config.toml
d_model = 64
n_head = 1
vocab_size = 31805
norm_place = "pre"
init_std_qkv = 0.0613
init_std_up = 0.0613
lr = 0.00781
beta1 = 0.95
grad_clip = 1.0
schedule = "wsd"
decay_fraction = 1.0
batch_tokens = 32768
seq_len = 512
doc_mask = false
dataset = "wikipedia_en"
Each number is 500 + 25 x the weight over its row's rms, rounded and kept within 0 to 999. Layers, rows and columns count from 0. Numbers have three digits each. The size before them is the row's rms in percent of the matrix's.

# layer 15 MLP down (transposed), 192x64, rms 0.221, rows 49-82, columns 0-63
095:489454512470499481516502479557470491478517493496507506502458503493526522519508502489528480522419502466488513485489506508515532509509484491564493478502508449512525497540470490486517455541494500
099:486551495534450483494482498479549493465486490492544494495459504481523496443499504504469434477469492498480491514514493474518462525524493474507452489497508519495504475464479496510460489488531489
088:497531459486495496512504510468521497505491472463492516448484484487485498490546500522473523503509527454506520442465476513495499536514508512493551474570473507527497488478524461504526469475489487
102:459503497486514518495434521492458501496501489498515503500430522517500503525510510478454517454549482478484488422509502533462502473485503524492523497513491459508509503491498490495513464484521488
092:500522520514554527455505479491485490491490509514477481460512471475499517482450549501486481488505507505480508517512529456477512510498438506516496514490540539440503501524505524499480501522472554
092:507506534510487476494524515496451524508503509501493487499441474483521510462511500519517505451545502484493535456470456504498491519516553515480543477487494513479538492540496484511516520541449505
117:484494495487522506515551530492530494491477487502493544478485510531536568531463480499481492503543516458478501504492497481504479506517498551463458508513526469507520561510468520498500503511516465
092:454509514515510457462489475487477518503533530526485511501454522463466503560504499515500491516497519538534501568511510503511502490489460482497477527460477475467511502474488494523495451489489521
110:497490522544490491498506537504444485492482519508474505478525474496509471497501542530516529466524497494497525505482464484508468535460486535464527526545514496474555502452507501507489509536458526
091:513492515517495449458500536480515456499507516529535475479480495501506477530482491524524477499497468498462461476505517492483513466488485446542513501489507460502463490530486493537552463534523516
099:506506518525519527447475492522481465490526474457462500493449491472533514461470492517503490528484533521514503446496440521481547512515473475503476534516481516492493508494476514485513499474510469
108:496516511482513475537514493508529519533542500490451501493489534521473510482520496461513488516554473465490516517509528463505502516467517468451505529513476485503495456480438477471514496534502469
095:486475486536538502560458533515508535516515523523544498494486500507501463506499469509480500506439464448515524519492501470547532529505521509471489507479521485524497519522487491488491499469545498
116:550467514486476462477502532471516513449498491493518499499524475513498440522514511488495472502505479507505467491532456535499551508494530458492494470473502497497499534519490467456464512487488455
099:529484513517495479518520504477506535483485517551503514508507493540513473485514519528540474517474459516449476475508526484529487551513463499503472491484500473506507478522533491527471580487484498
097:498474523462550505448478496499494522558542493449472518472510538508483459477519488495507508482536493493511490523484490528504494477469482522506523463510528504520498490492489512529466512434481514
119:475497484505512455534508510532524540475483476533503516471500513574503543511501469492488465543511536504508503548510496493483513500479511511449469504538490479454496505512471533495491494537490480
102:504493494496488541520542521542511517477528487529468496509465507520485491552453504449510503522551493481535497498500505482482512499496471507511466477527453490521523561530530532504516519523516488
098:529488470453489492496482471519513478479498487558468476554483489494484511520506526471532527517477559485472489526530479502515520514483490485509555511469482501491562467511524520523494512497491485
109:544529543509512518494517513451488531492480472486427518465466516528519500497517470484490522500506475519491461473515516543475507454497503513470477500486468468476518476502530503538519522515488524
090:493478505506496432475508503475522452498475478531515494511444493511522553521518552506482513507458521509508514507525518520501521533493514510474516538519509493520454481490516475480483445533494517
104:508483513483479510484529506520517477521495459537427483522537508486511491520506450486500517502487513563583486529508518508506504514485510499496495492530459462507489500482531475489520470484511510
093:472466485518522489459483468528485439514504526530512503528503473511550565515498506508485496537474482487512497529529505472525520523518507485511496544506507510518489518515499520436548508508530503
096:544487508515480444499501521495503503522515497504487499498472486536507432458486459461501517509504512469488472516499498468507472491500505509488475544527478460494520485554461476489435494514492509
094:487512510470480503489487550515492499546480526475495528487504522522462502471453452547545458512490487470469476488494496496522497510534516496480503507462489466482477498530498525499450531497550504
097:524488522514539520522478539494518468536535478487486498481502512468487496472484482515511489489506502520470478482512459561426510499501525502492492547493512508504563511470501493511515508473549524
095:463530480476546485511542491516464499514488487539523516483549477471498530525464462524480510487482488542486488505484512512477518527511483489483501546505512540544498542519530525519496470536504470
101:505535555470495520494509495504492487459514544487484493486507494487491510471491518501489499469517514471468500484491508493425526495495519517463443495513561519543516499495520481481468489537547499
097:525486522528532531490467500477512480539516485510485525499502496486520492462534503565494460490525500448491558522483492512468541503465473543492460489494504475514476536486474499482502478512499472
100:510529521433496501520520467493510465462483513462507459519510513477506485503518437514482506509478533484513537453486473503523522553514507515509549476489510493486512521462521521488498531534490498
102:500486550485483464529535497425500527493492493480499536498467471485514488505512523460470455487507463500543489510474520479530486518535501472456520471464508487468509499493505504474527504535484490
096:534486473520495464516540491470545515461524512529537513545510514518511502497522529475514516513487492466498529514544505512475511469530468500516490519502446510518519531550524459480504505456481507
123:470518478520524508493459509460481490499510507523457480486505532499485491537495488469468504466500523485482510465500493498466459540526510512503469460496504471504491481474494477472454419511543496
102:480523481533488509549476481464519485462491487521479520499474505488503491509516527516476527503483545471495497507470468473446479488478480485464478547508494471491520484507474440488546473470535496
# layer 15 MLP gate, 192x64, rms 0.229, rows 50-82, columns 0-63
101:498537506520538478508571465465491501500489484498490493494458514487500466474472508491480479523469513500517493537499465530478464542452523512513498524523498527461468498525489524492467484529455485
096:520492552538497475474514473519483572521480466494486518550477467501520475486503510515456492481460495481488514503502474529524493542471500507518475526506513512521520543508503485505460554498507508
101:520541465465496500514492469459505518529466482555527509502488521505479490478472486478522491504517503520501506519533529508517493493538511547530515464514457490476455440471495483479475474531496524
089:489534475460495532439507458495513524507515533499509493488493489486460489512479523514487516556512511538522516489470484498490489489523464527472490525477471503445551487484545458498509470489491495
095:524464494497509504526516480503480505498471487537495509502516512506450511488509483505537538516515479504455522497503513473501530516513442490484496535516578479471530481486451513512515464511537457
091:506512512493535462515493508482497444475504511530485472531508492474469491534487495499485490504552476468505518527521488465485513486454495531457504545532517529488465485488541500477443503467508528
091:468472494531528482490466492522500509547460478496483519458517449560527477515482492517491533508478477486499525484534507531491506491509500493497552487495536522505472478525544527499545501536480495
111:510479537542513512528539514482522516539488433532520515534491504521502481538491477486483511546459474514533496531522532481499498480489462481524466505488525497540465510499488514503479481485453510
099:469482463491502534516496467542455527548507503500518464516542480489508514464498490480454519478477533499525513504480478514507499547517529537476485495533491483483528521448526500504484532462517516
102:519548455492521489506485506512534521501512467538564484502446509494490497516479519478485521485507498493489464549491530503480505516486497515479486467537506463462465497500513492569492495527528514
098:538494494523538485478478513480476541500463504535506526526506516500478486508494502499509541464498509509477496487426519537523458525491475489521503485529508454458488530537506487471451489469503498
094:506532501470503490513508524461530482487520457499530491531483523512490516543511474483473495457481518490522485485511523500507441523442485509475486507479478518491522574546522474472476495497514493
088:493509562515483495519531481422494485477513465546491496522518483485500479503492546477498491474527511509501458485507505468507497451486452500497513489515503500508475485479523501494544563515478487
107:505495497518500531533532511492493456537476498498478486557530488501491469469516522492531518447527524485561489520496466496490506514518520518522497493493492520481485494449504480515479492577531508
104:532500490504508485530540480512544501498511451470465497465519490569516499526497515530511483526493518435496459482497524472525499526487517485508505504533509492467523519539521472498460529485479484
097:512509535501543489529525474485489477504502487472499482474532481458518493513510491507479483428519483457474486506463536477491471476493489458493496527497521490555486464528521522504531532533497531
108:458475460508517505491498508486516462484521478477487509470495456483504448514524554523496533482556522486528484521479506496518508448535533522494514466494502471507489486488517466516481465462473508
097:480519507461489483497537484469522517493476485516544506508516504530519513528547500526505467532524523488481510495539527540522536530551529534471468534510513499510526477491516462485547525525509485
096:518479520456479502491528472527532482500503467502516463532549522491473457501451496488546495508527476475470532524501470488498483508504540483483526466491540469487528480506465497463535521494513481
091:508515502486498521520497527530513524491530477456516525499487486489479501530514545495520496513489438500523505492535490494484491510509515502520540495456501542460531507490540548571492517479471461
093:488476512482496473511549523526524469539488511481472497491480494487468505477497486506503513480483475531490431510460559516454506484533503542478469515507539477509530527455520472489515512504510519
111:486471504519513475479500520513486528520467487535556503510516451555519570472495469483507500538503521480484473511499492515496525513486519464502519498564489495492505518517514482477482541496479537
098:476515523501520556486524531481505465474488506474459485465524510476476536512471473522512535495542467452503483496477516487446473531512483479491510465493534549480504475535502497484516512494524503
097:479519499470483479518518483510516486489488529522442499498516536500456514485465506504446502500529528496471494521482514542500523500521488533476520475472489465540525507553535480556491468525491497
100:483509513486535556525471513496472503549506489513479438518534452517488491469509481474484492526462519477477483511550485484505540481530501494493506491506493485537505520510479519502456472466526533
105:527478532487508536520505522504540529490517511538474537517488482488512467496481473522507482506479472475445505490481501515484502508486538532515504528470537484543539461535495540544517525479498460
120:509457537486512518535519525493472511521483538542518511464489509500487494504454524494513491535502506475491486559546493482468468511477471526529522469530464532480469463486500480521533525508492521
103:514504530500517501540461490561480489510456497521519492481488487522492492535446501486521555477510534504485446539481496535522524527522511496483491521523474493459496486519481486523478475542513514
098:516521476520491463477489485430529483480490494493483471528497497474450523519473500493513514504518555564508489486531537509480527466539492540504532503505534501478496503484499479520501477490541518
103:468505467488487475544523427529480491510479490517524490514515470486520527481536530482486582454511496523522471523516494494493498502499506526506539537478481514516488507474511458492499514478518491
100:549483491520527479522500488460518469499483495502546509478508474519499520531513467449477484513499542503497516474524531502504470453544534463517518519465451486500492498517495458482473522483506462
100:501483518529452477483513493491502477503517493476534522511500446531498495490508524508530470479500500504516497511541539513507510525537469468446504546542528501471512502484480494511483573481478538
100:503508514539529497504489468502476536544531469525502454495502450500528509461490533468521507517527487527461473475487456504471460511460523514485514511458540485481460485505485496496470493484492525
# layer 15 MLP up, 192x64, rms 0.233, rows 50-82, columns 0-63
096:559512478502512448515488467508500505462505478482522510446500539485483478502453490459470497492516503481514504503487530498494506533438471505520534518536485505501490476552532505541520507495486486
093:489531479495549502550453514531523486507534482524506490486519496490491499493473481498479548501490553484503509485462512497485507535528458516480475465432452469495494504517509472473517487494484480
095:500489490504515518479536482505486513464479466506480516500504528533485547477491491519518466489501510495501451511503494560510516439461521484500523566500495509502501501526494482567461485470499522
090:495472492466457470548534573505520522473521457517492507498530517530500529507523455496465511523483463494496459491510519503502501466501519503504492479453509457501488523476534487475519501492508529
089:533461499480504485514511489513495513521517517486495493516526537473518480522547486523496474526538507515504477497508531502493519433545462515525455490505554496508525512495532505529476526482522440
120:497457468486496504515515512554507506517495505506480535469477474476518526479506453494500475452527488506458501500480517524507486501518523562491479483507474433484451505511486502466502479518535473
089:537487499505462540526496502505485534462479510475521496490469489477464500507449551499528489507524495508486504526451536513532521509504497443484481519461517481459506467527492452471518519517495502
106:517494497484496462526520496476480504522521480512470473512500469520526541541507522520553514512447505502487537526490503475539505491529531526467495539513490528451503472504477472484511449528464499
095:499506457489481508491515437499467497480522480447460475507537485494527509492544512479471482468475534500518518490484481553498493499492530514481520499446499476491479527450504498508483543496472478
099:504509482485522520515496543541473520527533483494502505472479573513497523452472522481463508502509483532492478549530520496520484508489503517509507485495489479468482548510467527527521451503481463
108:498490523503529495524482502496530494506494505519537460475513492443515496511480451468512482483519477485478531502463509447500497462555528501525519494483464503448506502499466564530498510499514517
083:480500542548486488506501480472504500520496509471495519533506508489496488554484517513493520503441497457528504475518529487526529528455523518493496525512476463522465476456490501506464541523463534
126:503501529499506500486492542497504442436526471521563486477493498514496536499508437500486491490465538495502497497513455517493475502528545503509509467494561498519502480515526519500472501512511510
098:476490473514507536508519527493491558501466513485516512491522499523536489517470469549543478518479493517527546434517523471492516511502452475531507512493456510516492521523526509499486538524507508
099:443499535514496525496484530526504506477491501526471494525528491465519455436494451522510490471482461535450483497479512497512478476507523464488475512464506540492506454489484507510499516529508494
122:472487487458534496500532547559534517513485480523517481504519498513517524564494461466509481522523488519481462487521508482505524499493489520447482482491482524477502493446453481490493510498525490
105:521496481484524504498497518482515490470493546558474455512505480516493518484487555510506483472474495496474515556495503478492524474500513536528493482465472508499450510500506527496511564526551487
103:525489456522514510525496514475474536486495522530491496516480507470561505517461519542545532513513522482482483565532494530509511466496513531486479477509497493526477474509491485483455461509518471
097:490513514499474477493484511509475468508499439452475535450510458474493511520479521443473491500549459493508456515481491495493521524492499498514474533467510476503461482485526527507523514532470496
095:486522508486524502489525561526509539507543497495516488482485526483479481455486445450531504479519510494505473508525526501497468492487487477531473463484494513463525550500517528507538501483474543
099:452521492530507465506491527523484519518517503484463446517511517501511522546504469495522500507519520551503497550504496521505484474468536498471474469512564485512490515538513439511499488510497484
106:536505532481486471487533502536493480521482475509535516504514485543533452495506503520467483529494492491517515522492505482542492523493528512496514474542533536490474490534519470503495482553447449
086:460487495534536475469491494474508539525500491506539496520501519452527464529534514480525465505548480517550471523478501486533545496493486510490508515452474492486490462468500510499517458478496511
093:522519571494494507464461496513485521481482497525513506501512484505498528503503512507582514473538508485488556497499524470529504502491505515485499495474482504489481468538445501522464503501491447
087:526504539531474455495520513491517522454476492487498491529524476460488488537491489459555488492489516468481497501508517534515532469473508521510463553524466489518493459472540535484490507508495516
100:468522489496487488535509473457502474480514496458493487534480556514504508486496524492466540495462509539575505471488526537505516476446519483505487466506515477484484497489495491507484476546513491
110:493543561508506519469508495514509509459485512501540487463475481495501502473496479486501505489520484495479514465473524506528495511488532483477460486464563498526542504466514505437473473501520463
096:460499519464542534512502525533506514511507470470516528453434509474523503511525517487500459485474467469498522516495513522481496518507470525498501473527513530513479546495471467541535489516477518
098:512508527497475535531518521512480490502486541512480526482470504537531439538505501497472514462510514525469504528500524507497522436484486504496476510512492489460502500483483459446539468542508507
093:526457538482481522471515514490479491492494500465492505547532551473465479464529498539512478491544485478462491492500458517516522510497469460522492478497529529448493511489472482510475536500517517
097:491491520483500473504515461533516496442534526529515510512489507475512452485544499519540503472508474485489480479474539508473466498518513485526459486503512500554490477499497483463510491467515566
129:472510507497531503509504474515532541521516459487472501450503509511516558465473442456495488471510472495533502499510482505507548482505492533518520493546548496499482485499467477489526476484527476
097:488512544461470470525448530486476507534498518514494493489508505454541466512477484486510558473489506481529513519501503523462493495466506470534503531503482486530517486487512465496571500482506489